Part of a small language model's weights.
Size: 16 layers, width 512.
Architecture: RMSNorm before each block, biases on query, key and value.
Training: a variant of Muon for these matrices, 8688 steps.
Each number is 500 + 50 x the weight over its row's rms, rounded and kept within 0 to 999. Layers, rows and columns count from 0. Numbers have three digits each. The size before them is the row's rms in percent of the matrix's.

# layer 5 attention key, 512x512, rms 0.0735, rows 0-213, columns 384-447
076:601532570491519573443501498480520509499461410429426460541472525492471512528439434497555545517549425547435519490518529576514569540485521648488498429561548536387508492475479474517519505589507513
072:543530431471527458433491595477449475565525497447495463484447457406547588518568484452531477534562495493475512481492520534566606493607521507534458517503517517505507510497522479543506538500453544
068:457530463500508526452518523578509446495523525444547422492499456468551544470506514430483467496425466519485598481560546467446543487423493477472532498520527493586535434502464399522474528425498508
073:513461478474466404521550496502496567455507435496493522477557502442566506539521435488536467508415538493523465473444524551506492503535522508493387458505504508473451549475548570449463410474620500
081:543559390473515495433606545484486490452488482474505467552538423522478569508512454530504536567527504453516506528497517475505518554423535553449580439562522409485509549519545528492564479465515532
079:528543515451468493492589402537496432513595565468507487543535459488421477484557534520495476493528461533543564451531466446455529494481515551554454574511550456572518536441442494418504554506429578
086:562505558483468493566422522432501433560495487513534499537580493489437476524480487641574550535549507509538483537490476510430498487538522620559449428594537504529465513529467409480488471424535467
088:506484517503566563494430444505568512470451552554499544509473554528419568498576529429523549431447553441464594535508555536461470532574543502495580438530452499452524552458525419461545525515487533
101:450490484566507581490497457505392509472540498451603454541529379555573504420512482533604469561600528560428545431479551431479551580461537510494407516447528496507554414433545509475500508582503568
108:435484501474523636534423474529532506432532526400407473431499483579505490521501532442509434490534464514353529417561442592485520427519449612484494537476424502498530451486459529466553530609534611
111:641547473509505464535519429543505533440483511528427414532498383500535488476541575490533523563596492495533604465513422454528664484494607522473530528440451454578565494518575502513537472521480539
094:503479521531513448517552503431546522509486478492439461545549465591497476571413537507485528551530505399491468548571340575520474528607449459486481502501517502500465476405545483518481466484464506
105:527521551510544418487504518327376575540456407480467486480531521611535468424521601616509477513495458558485506441437450537509523491482517530527531495450476574576467407468578495461486469560482549
110:557416501469545502514525453451438481529448520547526577477494530569493455497550491515487493450504519439539458497438403474494504511454476450443512546492462484391482511431444532520500617530529469
102:425541535565598523483452519501577404522551486546524468450498528499418525614430517462489458425461458475484572485512509462554569564482470412582453536488486466454460513543521556552421398549526448
104:486543479490441402494556553544549454618537506581553453465471533432464491452586427579375452443492587562516417369543551618531471491512546489512481447485501455485438427500484484469485544364522526
068:474478504471435455417465553471457594535458474480539446493445572463564541445530494491545503520570633533597535491489455495588532479485464542493450459523503447429427543427476582559561499590548523
070:496545462479496515440556450482539524548539520555458516486449509493610540555503562496531397457569447565482506495455457433504493448553472436461540498488557487510388502495579439535510404477522440
076:527479578613471527513457497540479537495453572415462574534485580548397448465576508512489565564429525507507498502518477512439540441536484487371545509527433508468557477499471466477447511559505524
073:624485467432535522447485389500473493569544523537451529483510461501567543478516567603572487531505477484479445558586468408487524526492481493551534494439653532500591570459557497522513408396556526
086:460495626600468557543459507532420481465462489520439459428461535513422503397467466530570621604495495520524486537520561445546453508536483486501591482487583564522590394531575362541542494457539398
084:478515584501521430584499502519493553530443465453421492428481553516407456551496530410438547484539471464521512469458526474549471495574422373490494550486468504474473507504516519555464538444517515
089:442517475559578498543505495541589530493571473446468451547529539442468564553601535386401491528396553464535539471504548537496458473528491416555492460556392469487367549563468514526437605465468452
093:414454504562568515497479589505476506471564486560489503425544576461503515519464495542475514450578545465514488439416552478491367473444468489577500392458470575584457477496448486513480472450476531
091:544529449511414461478479586536505498514465487557510464600499481636468471517477477544466530498556514516487472486573451447446572555537576429507555555530509492460567529449563473536486546490466448
093:475542549451416486512571538528457577523458583469457481464428614459410437431561455477485425516441501500527423532456564514586444523560502453460569384527459552543500567408497541525467436442448545
100:523459409509514472600458532412458496482456510508395551470514521554526492511529395457533405526451462478522544517492485375514473552472533601416422510449467441573550387460462552605461451576461443
104:463458547549495461581517446497563464459621585452485499453551437390438546533529507584494496410437613467509416425593521551526413559533497534472478499492454444582432465468496543383422529435515578
094:422482440585505544500529534532543553518570447452471447468529608540428519506455481444457603428479546576454481460562540535537534401503583482511567478445485449494448530545451562510451493489469443
099:489466395506526483527547576469423504478601432463482447460405494549568409502479623479436434486527505515490487486506550409613524530599591446525354394493517559535516530433549435566432473468456560
095:493465478471450478444452457479538493585548522469398539454539378561522433593497492512416529545458507443525495485461414427494576530514557549497546492578514535488546538490522561477542491519534541
100:452464477560423433446489538420548497436439471488495474582467516547471480607500540457481533527537501529472437465507606384487443472505494558564407573558454483490489544465511390417542429422478420
103:536488533394501521540539495451476476502523508552467488409516517571500507448475535532496525586591441531525495520474484396568561477510505547486531480575437458387499488540525505540548434578478437
101:528616488382518503403552470494431493480467522631447498543470454489512491499538562575513499526538459502424528520538466495538472521497452551469521612514439482523521438545408620504456437525577526
093:474554524552559532489467513502487509529513511507369446488423594436526449511478466451506523444502533379439528503432482419515552588496408490477517553400537484508400518496477435365499629491530493
105:508484476464484489500524438418455484574459457516434560447531464570495488512446479563526523516540510464448533526405503540454581477546413477386480500458469456477462579486510484491539436546490522
103:482537483441562477545516482579589536616533505502473567485495462452571444491451504597502475474461458514482433450480469475521445514388526488454504553458491469531565479473454581518438442560487372
101:528443442484517555455404481537542515477472422443532520585588421486473487579480485497572524499513477422538416453554488452510529590587553548486419491490618525540493512481490429466621441439423510
105:575584530471642514571497517469505466425463499512488533575460544478408405378467448629510526554515518504483622561554454491529621454544490559512568516455525481477584470507557565498502557485502488
098:549490440540419434498507487525469392420473462515469542511512486481399411542496451549541445422551496560484452619502474516432474479439512518473480438585457453494531536500387528511473537587497528
105:515511462518501596617470497530498432491463415545327522566502460493491437507583507529599487522532483500412518425441540486482447485494468417467496538463427468452537492409587516514563555521514473
107:487511410623471473460522523570458430592438544504519475516452502545518583516518412482413407438463491382472455492506521492466584527463553421527533556506515509467424502476427484478527493484582491
096:504437457515464466539416457440567538530563530372492405474476549467476521563446405496433585486457501487459485401588342513450560528520560525485492589596409521452506541537502548529563423505472492
101:409463465470491519491481562533611423481541574558503487535534561493545361489572457475448483409476546513605495410584502425464509615465494478473455464490464454528506447483549534480534530535430432
094:455458461466458384499528520475470486500533445453538495484493470527489484413487464489410512429412560442509544614472440543403567548486529495480489483524549529477541527553511470450516423518433511
103:521490446568454516506492413468484416495592521423442667525560455473494508509433553595580518472501521428427476471590533446611551520480584569515453527459480428557480499491411488487533522527510623
107:470476529500449491579560602516430550427622511441553509578541541607485486471553519434501480459603534545568471437608563537551495481518449464478540591522466528473506524463464529456435471510418564
103:451556567509538514647543441466413547376433445448460504512511465494433443429456513545515518526419568482492596487495491536535457476546469526479445544543534456518519563429527492493436455516453510
100:499387493450516444517490444560410552519509490481473457533340511473483565522540454564531528530527538505481540416494443481454467460437521438488545537509577510437479503615509502450431424462558544
096:597525464492451486478395487410609460510508471595486529403476520539594508512511490461532467544534439542460489537470446484505585455596473504433488515482468418605577463536510491424543458551489521
111:586428469481439468595553404445412439489486535599492477509542469557422449425431515470506538562540478460460480426445463498467456530530503536498523512440489477461576505486495463594584490469540506
100:553474527391459529593493504480487479545449472506502533461500486430641491535491545419426492533403521466440556455487518450506541557552558509535490500482482445471391596499581541434529567558444498
098:474477545522535500469570378566557566413461512472573484379446554472476518548484548461511534415427505431516577481465458481501514467555574479475548508432524583490417506466606490461517507458507514
101:348449532592476518578507543493570514547547517517446396497507522463399547508386524515484444490412515491549504494496538529600558457527443358605542497481516491493519487391543445499449506515510527
103:550491536451554467430553561461462634409457543491478424543541469506594537430463571515473536515478477546546484508490413457546450497552430485468444522534439528526519532519475525556565566511569490
102:557469390457519457437507465463434455581431436475524461598478495527582493566538471562489595535439474535488527525565447402497381492542506538523572527491477468537526481540490426504551483474407465
111:434433418565533548524552437584453439494586406532490435510461561524447395402419508436507519524504430507433540444530509450433537509458500453482513499414490531542477483485468497489532513512463531
101:481447507530489520577504431454555388409446509498572503573480455426498487485524482498394508415531486455521569435545514456475490597629548442503508429473501534484390442405543460452570479449481473
105:497565496559523508466481527531470546558458457524535455554464491472525477530524520563459471550558549537522545423466425460544488490422539402454466499417517506505419527562575486591593588591512501
098:572448471486514457508474446570477519464585528588426543472466523376493563494520532540524460452499420504418450411549558508492425564500493489461442397468465608509521438513482539520392489467526512
100:437436505557483446502445485507475565494539517393560547528432560509455413489428464491442660539419411512535541482424503660600546497515525504484462498458500491426505477529620514521451530447517480
102:552435474622463559458557427407530579516412505468484462487452544509526517547577444544523444464447616499455508535447606526500457564532582574439512481498540494544519511522607501425570509378492495
100:507516562498423467525436558512509474465490407453626505511509512508501525417559522452503386445463471516397486528535590514412503538488530514419501404527537504392562506475477507526410446399536443
105:464430569462532560441545453437447534581506476566562512529544491532489451443479541508573447471492490496554521475483392580511546441474492470446539537501392522459464634523542461523540414518582430
094:477462476477514470500502421460446498553554541439505557540547476579526503468484573510541491424536525579517452465411522461423518455517465461540536487502502488518468488507578541428438535440456413
088:475383566497530611472488468522530495530534531545579487493543482567544530438471533470553558518519519533417495478474520504468482465473464463496560509435561512587453419480410465387474434513573526
091:514493490471428478464411473549422563509466373483462459594520554543496483498523481501506561493400424540484478384529425490528517398472560496432475572513523418479415524522433455486448540448488490
089:541491567468505559531502600449545526467483549506575467487478478536429476425518458402570449455429582439525512534573423536499456484469496569574477584510585521417447437549521450557488507460507489
095:437550509575481462483494503420516469500507524408599453530564528598509553520546511566524553560468559509545507538483496458467496534415450519473613476498495471500504511476541482481565420463470438
097:417608427606550445566486411495504513482573472533484482590533496507498525459553622519506552466519512502553456514554558534496439501553444525463597508508508474393602538515469400634499527480508506
108:572366436534491431445485573446466475458572428535518523476530609471568494490507533455465491547424485449582422476519468437571499451464502461463510499463525492544482472455500358506549532485424557
106:517546489562526517416373550423452526469536497460526422582508440482539481444484433406521539517516458489528549522521535481545462566462348486533562401521520465552431516489459531514452517520500446
106:552542492565540578446460534451541499540508554509542445474532551512498476504523571485508511403492401448488392480446578472453592518509575415533491414534535529504479519589472417505439573540484487
103:466486496438578517520493499422589544479450483439602506468477491590484445498458437480527556518602582530490492475561476514496431403490498558504499478481477518458511496462535560497545416511479544
106:532548559520496428495423539449503431498605497469539453469498516566437549518558434474464536555407539554533514530559478556551479491579485469531545500538502524530495454458459529563553495476461598
103:561553489509423534584520572582447550425626527503401487475525405510516489394541559391576439501512505518520517456541468552462549519356535490457528505496535494582496479569509483525455541462562518
100:564555464593491459468488362478496568562538462420432419499507456547541562520509402517550420506513451443495565525479587544549573575530502430526504498488485519498430515439531575453580394474458336
104:521571509428475469532489560553521486581507487441476500493516505506512532481415473475478514567509596478546563466524460464459459564388558477505580502478443518502455530518517419469480531430563471
105:423454478583599514483540489464549588494545464529551505507537500516577530448450571460529504437539542415517559388454527434528567539610506521560552444449505556495507428459530478408434499427594406
105:571423507429444517416473549407436543516470550532443523654478524445534557504583391466403474521453444500466538529455484468551466520463574497552488464586559584425516516540529598491486468497564455
089:562538505471485447481542526490491378518570485589500576485460486415492426514572438550572529534468523459520545504458446570526463434543513558549503465395530526515435569532494484430522444580533507
090:538590634508551518531465553514576421511470495511502464471468489422425458572537479508510427535518522420542565509506457547526414426512409653557491499469602545499525556521494542452535495532594499
102:672522571519503592493576449468565443415535446487501547445543443507543482521526398390539560472446504440519464506518513544462453444540529468500432482443595605486438462495474523452572460509573580
090:516481506559452508467477586414499486524511495481476452539415511420549500577495536420582492534496453526461514429529467486524488535410560512515458479438527568505548508446554587431530532495544487
095:573511558538541533411501491456583581482415497470435444462459434550510489500581625451450509544519494505515428520532485466476456432415442483462445470447542436455424493538378389509487514530470558
111:458423480472509498503539415449467486450482536553549487424579566563471499524417454515540542460569526472539540618419469442475498552476452659543576510462379467471490556514527494435544431503577521
097:468529528536498496501498499477442492497497553526476521385507474629573477462506502496526485384483574483484495548458450461546500476510462513503505539458489527536523517533529504449596505407488515
100:506462588559542487459546490445434526494521512492368535535490479514512549479520469561501500412506425553540506604434448508486593563534400535450518503557506540551483472563535501468490546467549451
103:501475507529551493475419554476495440400402530439484439513464541489413550505489476649415630512513586428425467431517638524515461505533472461529472396487528522458477542453498456510487507450448470
103:481536368488419545490496512451546472559510627466481473521451478521417452441505501529421499499494633499572588488522540538576481451493532529527489494480492481534523558558479432473442482523487453
103:498529571542528519493488496509549546454494552481514590534499559474590395521486526440499472498574434587544443563491535527644497472470478470544542527530456493507583571470562595467419520565388510
101:551517490481547424478445428492599607488503540468488452511448474508502519523528572416583524523382490468509455544499494484494500559510494539503512450434546441515415559548524524524521492484512458
099:522502453575461486466448541486533437546393540506556565462460502461491526447495479516463407504485553544580518426393530549483536507519402562411529502441575472532609431508500382474452589436455522
108:573483580497469487461588428526524518461513504534545536469452537456453498516482539567516433504395437484511471474529536512508560479421484498507480489547481499482622399500489519465564482476505445
102:602507506434491550513507578506552499493494368474484518463519446528587586512557425503443498413468512503584425460475543565562547497488449437465462547557506538564554561487467451527550570569522399
106:545450466536533461532501495549500568562578564415507453503474504441465498520507530567653555495491464452606437422549489492487521499464503446507576482576389484516503539444459572477517606505529480
107:504580427549534441566486442540544523562570517477453604544517565500469554449467492431453491590453491443510556498466467424475513439436398448482457523453541527437448553409414450391550377546482497
104:479489475479556432482537441450467451410542482426526481568516510472522457519448439508480557511531502529448428466433441518509576496556543455427466588532511562575525504467510588537543624412504515
105:519495579506629541567538576552503458509569561519447457445455409538528535462531459528496474494537431499479514444557449490428454449533514473495554447549453664450482562547506491449533488471466470
105:451485529499494554516515571570502442499585582426459462445582514468529579381473570461548518519499474449534455500502483472411424523459482479537536415462536499385439394559562435451476472529572556
105:531561429481404522533513554544489521524424484486448499536454535521516446460437583609545465572493528499568534582518545448490540391458538585531595511509547551569519581431447618414403501531429486
103:446526528545555630523544476516477479457559512474453416506497486481615550599542445453517447452476503544493426492549385534504570499427496487514551491530508465440530516520474403585492471493492463
108:534501401526481629598511487483432477546405507421490643493566539571524524407550514539437493497403431532521385540598522517490504461552520489438469524463542601543486516558527512448482493608454498
109:490431499480367494523541449568445541572514426446543480588361351496510545509444468397455555539522490484473507508468509548511504448535533484480387497483544473444513534534504428476463512561547496
104:496494399473472488528554513530470443439446469513497514592550502479608488537498538429474521528462493500538504442485569532470493529515648528516470518488492516615471476460510531504536521512459488
105:573609509448321435441630525531495484509490399489537378378531532559481502523372454445508449462565576437438510471483415423532488591505490541572485508501462521565442439433486466494496464511531442
105:445526540436494449493529601478519464467517547452489475440541447420551502435463491492538407453444497452501482499523502464504571533434454454497463575476531531515490507474521525527483516490489472
106:511534476532454460490425503475512546561472506365552588519523494485502531439477501499535539527540467546471407547520451534552481484498512498427479449455499496460471463482464498498509439548465587
100:519548509547424527501608443541479525597515523517441523570456452439448512544519491550474430490479555465488441496479446522454535528542518531510470566583578409535523513581530570491531577462508489
105:513467470455596517474492521505438502553568492441507471537437492362569453519522484569425493526513506464520450534464503493438457562454470446645542534522507511409430506516592433489461450515483497
106:473422526412476517536487583536490577517479507546489456489545557473484533503520539475516548539474440461367494487538541508491602502531575394512502561490470423458491543535566484474465568462490446
105:479530528583492502452550462535441493510441442491531466414577548482571507491450588524454418531502441556518565476460491436499495475503467487553551476443459528439437550411537466427453522485456511
101:461545480418451433506535498491497504499451551479414455475528455462452341502480381496546456533541436484473558455555509537496480520551461492476492477463506513571546509457526458538517555484446548
105:528525453476445492576483522625446498476483505463483337556475468565541485489522454505462542475465499493413546512487516536497490558544428548472382509555452416580530465497479570450455438462444544
108:451525470516562543512414481486537423586513507580486451463505510478480429594521443536512410377486488455503581509534550514408485444579565525430463602488515497447486422565512588379543435543586503
107:473516568519506457550546468495515553445511440441484467497407497494497518478598471395558450499554388499621521558549440427590538451550553409387485462495524454529478457499495542493492446478504490
107:474542477497553646537450552504524477458492464543446447469488485524474452481472481555569490594423548488573434535653486491516453483471558557492520465446485497511449566516529410492525474491447549
107:522545505480583456517469520575404538499530423410531583459625563495570402565508567438506529540510505481624568415517503432547513485420442601460497423480523537537477518462446519583497478474577523
104:459503521553557494531487453542476563437507575504520472510580545588534462513410437459487498549424540463498490546621520548551357569497564581534534512480598413501444482603519417462488456467438471
100:497542409470535439455614588418458536464482450544490476474396448523518421451530411523502462519564455474491464486470593466417510543432533550498518438444514438435589387444545571471552508406556419
112:566567507479569464482523469472420574562516425509543509451400473545419546476505407524444462445512435602467478479552467569491442497529588437435466546554465421560508526493557532580434499493412498
105:522535556376562514521398458589581569539523533491525586515506555504482420494489555535562487556581576545500642496520557565509549477527507535550492481527558554460470421495421484552472500497446528
104:415425532440431621542525464472440450385497589491483510445481545488515514474481502475455523522518505569471526493452552433527417451449440534468505501514416509604570506509544448535566479458487434
103:456476508547456527417579491499471440583611524492486530465537524487462456532581527501468540466524428531430495481547510549453429466507563524438420563498545484527507517451562556504415554476455455
101:517388559485449397515544448564518459565443443493511491506495394422467538574443539501483481564483501518455504502520449547494492477527497596568544539558546488429511494512512484519513422488487498
108:583575393507470534584521514494333377563480508437481567443443476426544504475494478568466528499429542576436503572516550452562563421480475475551518472500428554491422506530509485403487439515543457
100:530463414554399420491474437528455549566499582516472568527463461589455568471372570624463529567609565483459556449494580445453592563534448462540489521481441453500459497406463552485519552538517554
104:504503540517501552454477544507495492518536504517507485540547463510492450522514426551460544473425461481348494486597523509490493435424566482523572581394426560534465438403587450472474542502469564
086:510528498515473491551478527553569563444484468547515499467541507485503391524415435511534485506544525552508492525547528571542570525563506450571457474472472477486450487506477506538519531449505562
083:599420471448476361570454496457489565522484575521539497562467423595522556594597493520521532470514383515455484467466453513408524555496513511484485465500520477521539484400434512534467438555546526
084:518628540452581502466438563433494537505423443505565551529513509505537422452558571484570492503429509498423499444508405483460467523602471440456502576568497501459437546453404517545473587500478512
086:536511509674428522483548529533511455563454483466508418459549467474522399431498514485532492478495581502585452560482520609395439526553478527500513403493570523508441448441512430526460508564551535
089:518468442478529427437534458470488514404571476583530582612513470505446496555547542423614497454530526507524493577466548568472488488504527502436486426519459528467501495507474494454489470455473505
095:529483539455475509509460529546505550563429520517541554475479538444487416485498561422468492403471525501516434465515525399575487493587559523589573556502580557425514521545505576545508506437451488
107:526442518519535539541491518544449533471529568495492473602456535491566573452547605509499448481520492523574491488549601512413448495479581494510483489462430492507443425452509564517555524485526527
097:455406468557564511548480508455519580427472518560401382527519489504444610483480490470570518430456422502510479578466507507504567504492452569426558483497475551501423483519479496429534481472530494
115:493412503539497410479500574530520437420612500553534468539485529520433501437517590475568610487557539525612419482616563498533456486421539447514455445504496457555572494477515438604415550460446518
102:431485484471523571513542498526505466491433566429478478436471536556516563495554511463509525511478491564576556467524535502506504460556563569440470499493434494522476465504470511473473552613406518
107:494525439509495417525513500595485414538499610496546620483585427460487497495598477505474514544547416526565599424451424492467478536512512491510506520478396502420540574585531560463635487592576460
103:453503549523657514512492503510486489498443532436523543645460440432425514532479454480496537514543558463545542605517529449511515416499419530512487449489559421548508433523486507482527483489494486
110:399416517476550406542486509569533557413447476512530561584527569525515421490495524517492475488549441477558501438584507493477457579458551504540503563472544447646400543505441516492423487478554538
112:462505540488522491462527404453541495574441425450454496451503522509505619561519560616453522500514563438450573561461538472515458490487497443479476495474472471461485474523466431534477428497462485
108:527481432509557547467458531496502467534540515529518431576667508573487582405345427443530515581481498489505396562531490613457473445527539541525428470481561562507461522479516428571544502512603495
104:488472419494510473479596478570478458489513497525505491456508524537493507455532512490436485497423533551532553441429515573562512589443521486520438485477560515520542460502461498471398543467409473
091:460513437537578509515546507448491538512509630444538437488436477508569557531505598528578507400528548488601525421450502519485533577557527454482505553529469461572447448459504619504495525482546498
085:551516525525509417475463567457531548504567454504421491427392516468454423503513443534496567510503469495423435516533475528504497483512464590606469523536520555557591507521483500489369441490545503
090:532577567461469518548512608507456442436501533512470521545399539462473442505485509485548493503521473529460558506489553521496422571525522551594509560434529490480566477517524578431449530559504428
079:454519506564481488439499473381442491599529497537481544451450545484534419494459501481526471453446453479534462588454499505441540515530467528543423451455437548505507466474549474529465557494513561
098:491479476488499577549570456492510492553553555416568569518646414532546462464452598643506513480597519558532502465471416462502551535447477534486430503485523482520539562546518545524468455449530504
099:493550443508515502565563472547499465492468472444515505496477522487468442543489420456457491529499603481441566563452541525488428456519507502503523476491480504505470492468480521428484454498439498
095:443493495470432445521535571431497498469610543468499556516572471485490548422420554594603475528536503533472431573512474548577594428454511566457572485510481450434505395461387602446521497514498504
110:494484480420476547522496505414522454512445494529531486511459462498492391493533486444532394400448506453425462544554436510470484454432514490500514490414556482489453499523571543558469460411486554
102:460369437490441552509471400552524568583543352543622536477522577462459524553407442500460486546502507472474547543518470550551530528441503466448532456494550407454540514498608456478502490471412491
101:555521547476499524493506549456498558493542509521518489551536489547568562460525571559521608515573524538564504473457465435508520484505435531472447524451545463501514499585428523548484531547418491
107:549494609501501516557502501495482427444537503476550537533450456602561459431558508552605447344408522592544513532651566457476610524562612578388473512518540424462515588474521467614501540479456487
112:531461533455527600564442477508499498536543503537520382527514484545541482486533627456509579428481598514473560522522549531595545552466543485552475518491626537478434458465560520555586543481489540
107:520444463503527525525441508416581494513459458480488457447428466432448444445413439517490482547471462457540578549520488535476480440502510477504478463540426368634494506457408440435533495513493545
096:558500529399430437495453457548541600499442438335506477514546481493498446424433480470498621492529505509522392596541490501504537517613606493533456458457574493489567484510516557510532433520583481
104:497576478461472597485485471545526488501494517453415504468522451483471487479528460616493556567382472573484499511459591603603470557440598476503472514488488472454582544550470473534567534438549564
101:555476444507468581490511539556459497436451458473394537472402517525515527542483519564509457584578576519428521491580496418505555501567441548544380520521523503524490425496509569527427520436447490
110:512508533520522450496444508392565480435498436536505485503528529589415523462456492482510508552455503523486452634481520556483472513474548519502548493513513580419526480508505423477488543448519452
097:476501569528436517497503482423541539497531478548517532559507463470555487430528507557581467407514459483504445440444487455569560537402391469451503478510462455539541424460507572503431549510601492
106:524459485559580483564513487437483549445510430550451501554517566552555513500484459445452522523452516526574582495515417504563456495427475529406422503488520535478466417429572633607586491459588533
111:502479507571550516528464526544560548572506525501490506448511515438441470582576389521452447537441417500496540417512539443437494475435454576496449557423478494514433519531463516526493518579467518
110:516578544551416544515483490526499526570516570533437447454517565471410498506421497441561494471490444572412596513523625572474536435467428551496536545482381521439519437507473445462467500532527609
099:506528528543495511462456446448520465456457523491423505469472549534536556546565472381527597491455453451444589562518412533553495523482393506435538439556456382497406584456510479386510555548436534
106:485516345546505529498573550447513544538444386496530475460438594380644534506463498517487473422491476488456546539479509430509524516472590486483448498552549501427492594481478395493476495548477482
100:500479478486439557508492490563562429521472543444551416445514487400489520566473505521597584488456599513520487473558460512493486502511484553460436530402481519517511488523549491588418523485446490
105:496512600417417562595453463504574469541472437514541579490537459529526564536385443477533468471490436532431548492484507553590546518491399534508468534553391462580598565475552514447486453556463534
104:480512526510533523490498537559504497407550580565494456499507452570534571467463449437446458486485544577535404514556558525469560523525489462601478498467503478412417441506618521445544459487556406
105:581525507469577538401515510466527490431446573560445476483510488501547416469591569564537457379598604527565469412574426542543485579467499515519452475427536557507463499579552454540548547508479426
099:462573492507623455464445534493577553510427433539469521523470433429510437477573437463470576518530476549486572561447482462469550527494537486502378501562492501455473437428440516420500460500535503
101:519386469448527483470481476466515507539534422577503507460473456525643547457455437481524429489502516593444407534517498545535457438486499589414523457542476497435544473447567439515463484558519542
105:512504566501578432594562542492505538488535450540502488480540444563529565594551472527437455461421545471483517455559487537574471562446616514512469481504519484428459542537541476539576465449534523
105:519474533436585564548612443525503491570545423582492542481438585422546519577572425509478423452429425521435535471494494435428527477516534522505464531477403519518474487556458548474426463444575528
111:575436524493502575450452560474452494527482501477490554498519585406453549515545557507524458441538546462535511460508515523556436529564487498522418506498509417564432451457596445460482425463436458
105:430416485476422519453461448577548501504524481510531520496464439521412542511586463410520549343526479489497513494469501632494546418498530557525514459505496463517512416604481504464465492453531451
101:532465452435563489556592526492504524487442568533501438566519443492492516500491406533495569454535504512485501518570598562539422489422440547439501484548396587522556526476441458509484500512379584
106:573490566424568449483406491545453573422515477465543451484542467539405474514545625396534567452504544552545524422486530483471499543539362497499463563507525423522450482500488548477461460439529487
105:493506498483429633586628599529405466386497571561460498488497437547486534511563462434545434504504410483486498480489501509614554530520549416473602540486421539568504492539474628551477459575486544
104:523483450523487511531577535477488509602512469499572506590511485478515521514489570486463535415540486461442441475502503589543510537552447461454533541453482493512490522491502533490493495417514470
109:439451519499506474474464583538507502547498542489462443498463436437492541501525496571496509504472517433552435475519399473502488573584519560548521442537487467473428526491599497442532543538404479
114:576480524498468556487491487551507463495381528513575489446525553472516554491593460517555527496532558500495475417523502401501482488466481570507501452524521458469519461469491497533455543442475444
100:428439491523553554477468597479541492550524541477488516501522560496430446596555537409534463496536443506570472481579580513520530514529465455495501507539437540431474552500526400516438611541517483
113:492448555482459526510585455551384544478522476404501503514504521486402480450493500500530448573485499500503564530455569489512468487526526512560532453525571511503481438457470471594432497554602464
104:498422495488446378545494463444489562506568475494429617484477534549570503476477543523448465527410663481508444492523520551550500516582486466510460507419496505475471494549476503503426464485482442
102:514456523517469534573527498501469525543522525474542422433454513536442499515542524443488512412564420566488464504516497476567483494553524580495455620548488424411504459480512577504556538484480599
100:493482496420517430516526544540513497571543518492448522459575517495556472550515553486509506440469505472498516478429509410440546515438500548604491477454480497457443501423457449483440456568369397
101:526506509436498581459408542469586568520583497453553543491604496497534512516487536417567494535449451542480516429485510502515488421470410431510527513538385454537487456529492446497423496458400498
102:512530519537521402538515516465501571545564415489511448468455444500451515507445541571519423548490477561589544541483530514578500417454561537483495479489502496516531468497541557488559480520517541
106:580481473527544413490497447449514526523483521620581601458494480558472617533482401565626493552557491513516566569454490518483549504500480594494549550529540463468459550410565467509513526541444455
103:567451491601444473452470538559500506506404519467473500497474433492585421597459465466483539452508467472554571602546487519547491530401520493457508575510511533522462523474469554434513530368424484
091:457552540547491571430687488451484561516469559459478477483552459471488456564438413564503488536477533498567519555528630403513469545557525439528532538499562509514415527490483528531588507479456473
096:463490517467512503520508426549568559482529484579538419343498468539502510504484613435505535526478431496559419436531474588491535593610501476525431497470532572438473470408503501547449519505542534
089:502527498444445422507540451546508497549428486592556473461456490567463458495526407406582446501482480475520442481545512531426506439451525499427549537508427496534518469510538492487455474459512559
087:457476446521618422463528530408555466549567534416445439542494522575580568498500624552412523503464497471455528517581490466627540490515519587556509507453444534469453552466474519476465391502468502
093:486513537557376523480473517495606489475436493470491582501442400410471512597547519576506515517499369477475487568487488543526422498504463520462566545478558431477610448570477429483546484435533442
089:532575502446512514463509484396500446464499565364549542487469475531537491421446502481491488538565541590483562450527435512474477534511465541456516458594495542489417482449416508499433482526519581
099:508483471468556482427451473508383551471455508500504459488418571516455529528524564411490453486464500488468486565480446480458438571446425501496447497411518443525481538494559488507483406548444432
106:495420559441484532519499421488517499445553483546482507521456480530418517452456410532434556502534542463460564515491570509586526500481529469555528501504462446403452456534452471498605499534574473
093:487431492515521533565556494515535330553602497573461498548532518500534486536551524418576491542498509535467451471517440403495584670495446458478448476462490494409527490465550484484386529485431462
102:548418492557519464467431464525353506480449518471575436462416521522508448412514530533520525474601476446543464476484392574471455494489460595485406440496369652437450522557503438440432556523458446
108:525459568564478497509537578493489612550454511515428478503456433432578474566571425528522436516526500480511489534598515451466443489387541494519421465534550523496479531479507499524481551533532495
100:522521528473524518485457602517445479536505476469486571471509504495455525515472422505517452536609448436440412529482514470528495534462619424443582481487435484404490550484467531449496421499531435
103:447522484456531543542435323543537494436549502496552472469506443565417464511489515556438528550468492468512494609444472519472547466373477545519471609602425563550487472484433504508509507489509569
105:465495441506405539463514542518588453463520479515566574556449600532487465514517542500445573473444440518475439569391486490473475525507504527462526545500496509490481430465497576482527454550576429
105:501487514531531437475568401503449524454474448631488491458563500591462455386487436598591512556438538513400477534475482510440469585405467500546532523562389509481525445539477449509448508475561441
099:559457489460541575506530574538469499466432491532517468569433482471502571388429460456415436605535468490598407425560516396535471519450380406542434458522434457552518547475472392495489446506433511
103:518522448393569474494457485553448526494569483541545479446498456611608445544516658488467501492461547462513528508509557420458442539481559398481504495437496429489454519539469468482458549447576439
094:528463463525552472546497521509480524442445482496608597526486596546554481498502460518493540456527507565473527509551547593490481533535528513448487451477327520585514581498463502474432441511512442
089:452486441440537460521473437526461538500500532499606423455570544573559508470478567537515444449529511498513523482455418347445538588495571510512482518467526528534482582496541498450614430440513507
082:537489444445537516438539439510554432570478542403550433593515477529463502405527477581481445493544486539521487524475452500477611412447576545550524550508513477543469500508463523513487529427492532
097:464611559470474487483540383557479524490522408564452428356549520506463535521580502483509506526554437459471507418450419427505556522545461471505466536532584542535450531518535428508520521519503429
097:478393618465576541536510456450404432435521564498487517488406525558441547412504441539481584574561576497521550505574553505476474430491555465561424529503446441475445551560488442457507489470564544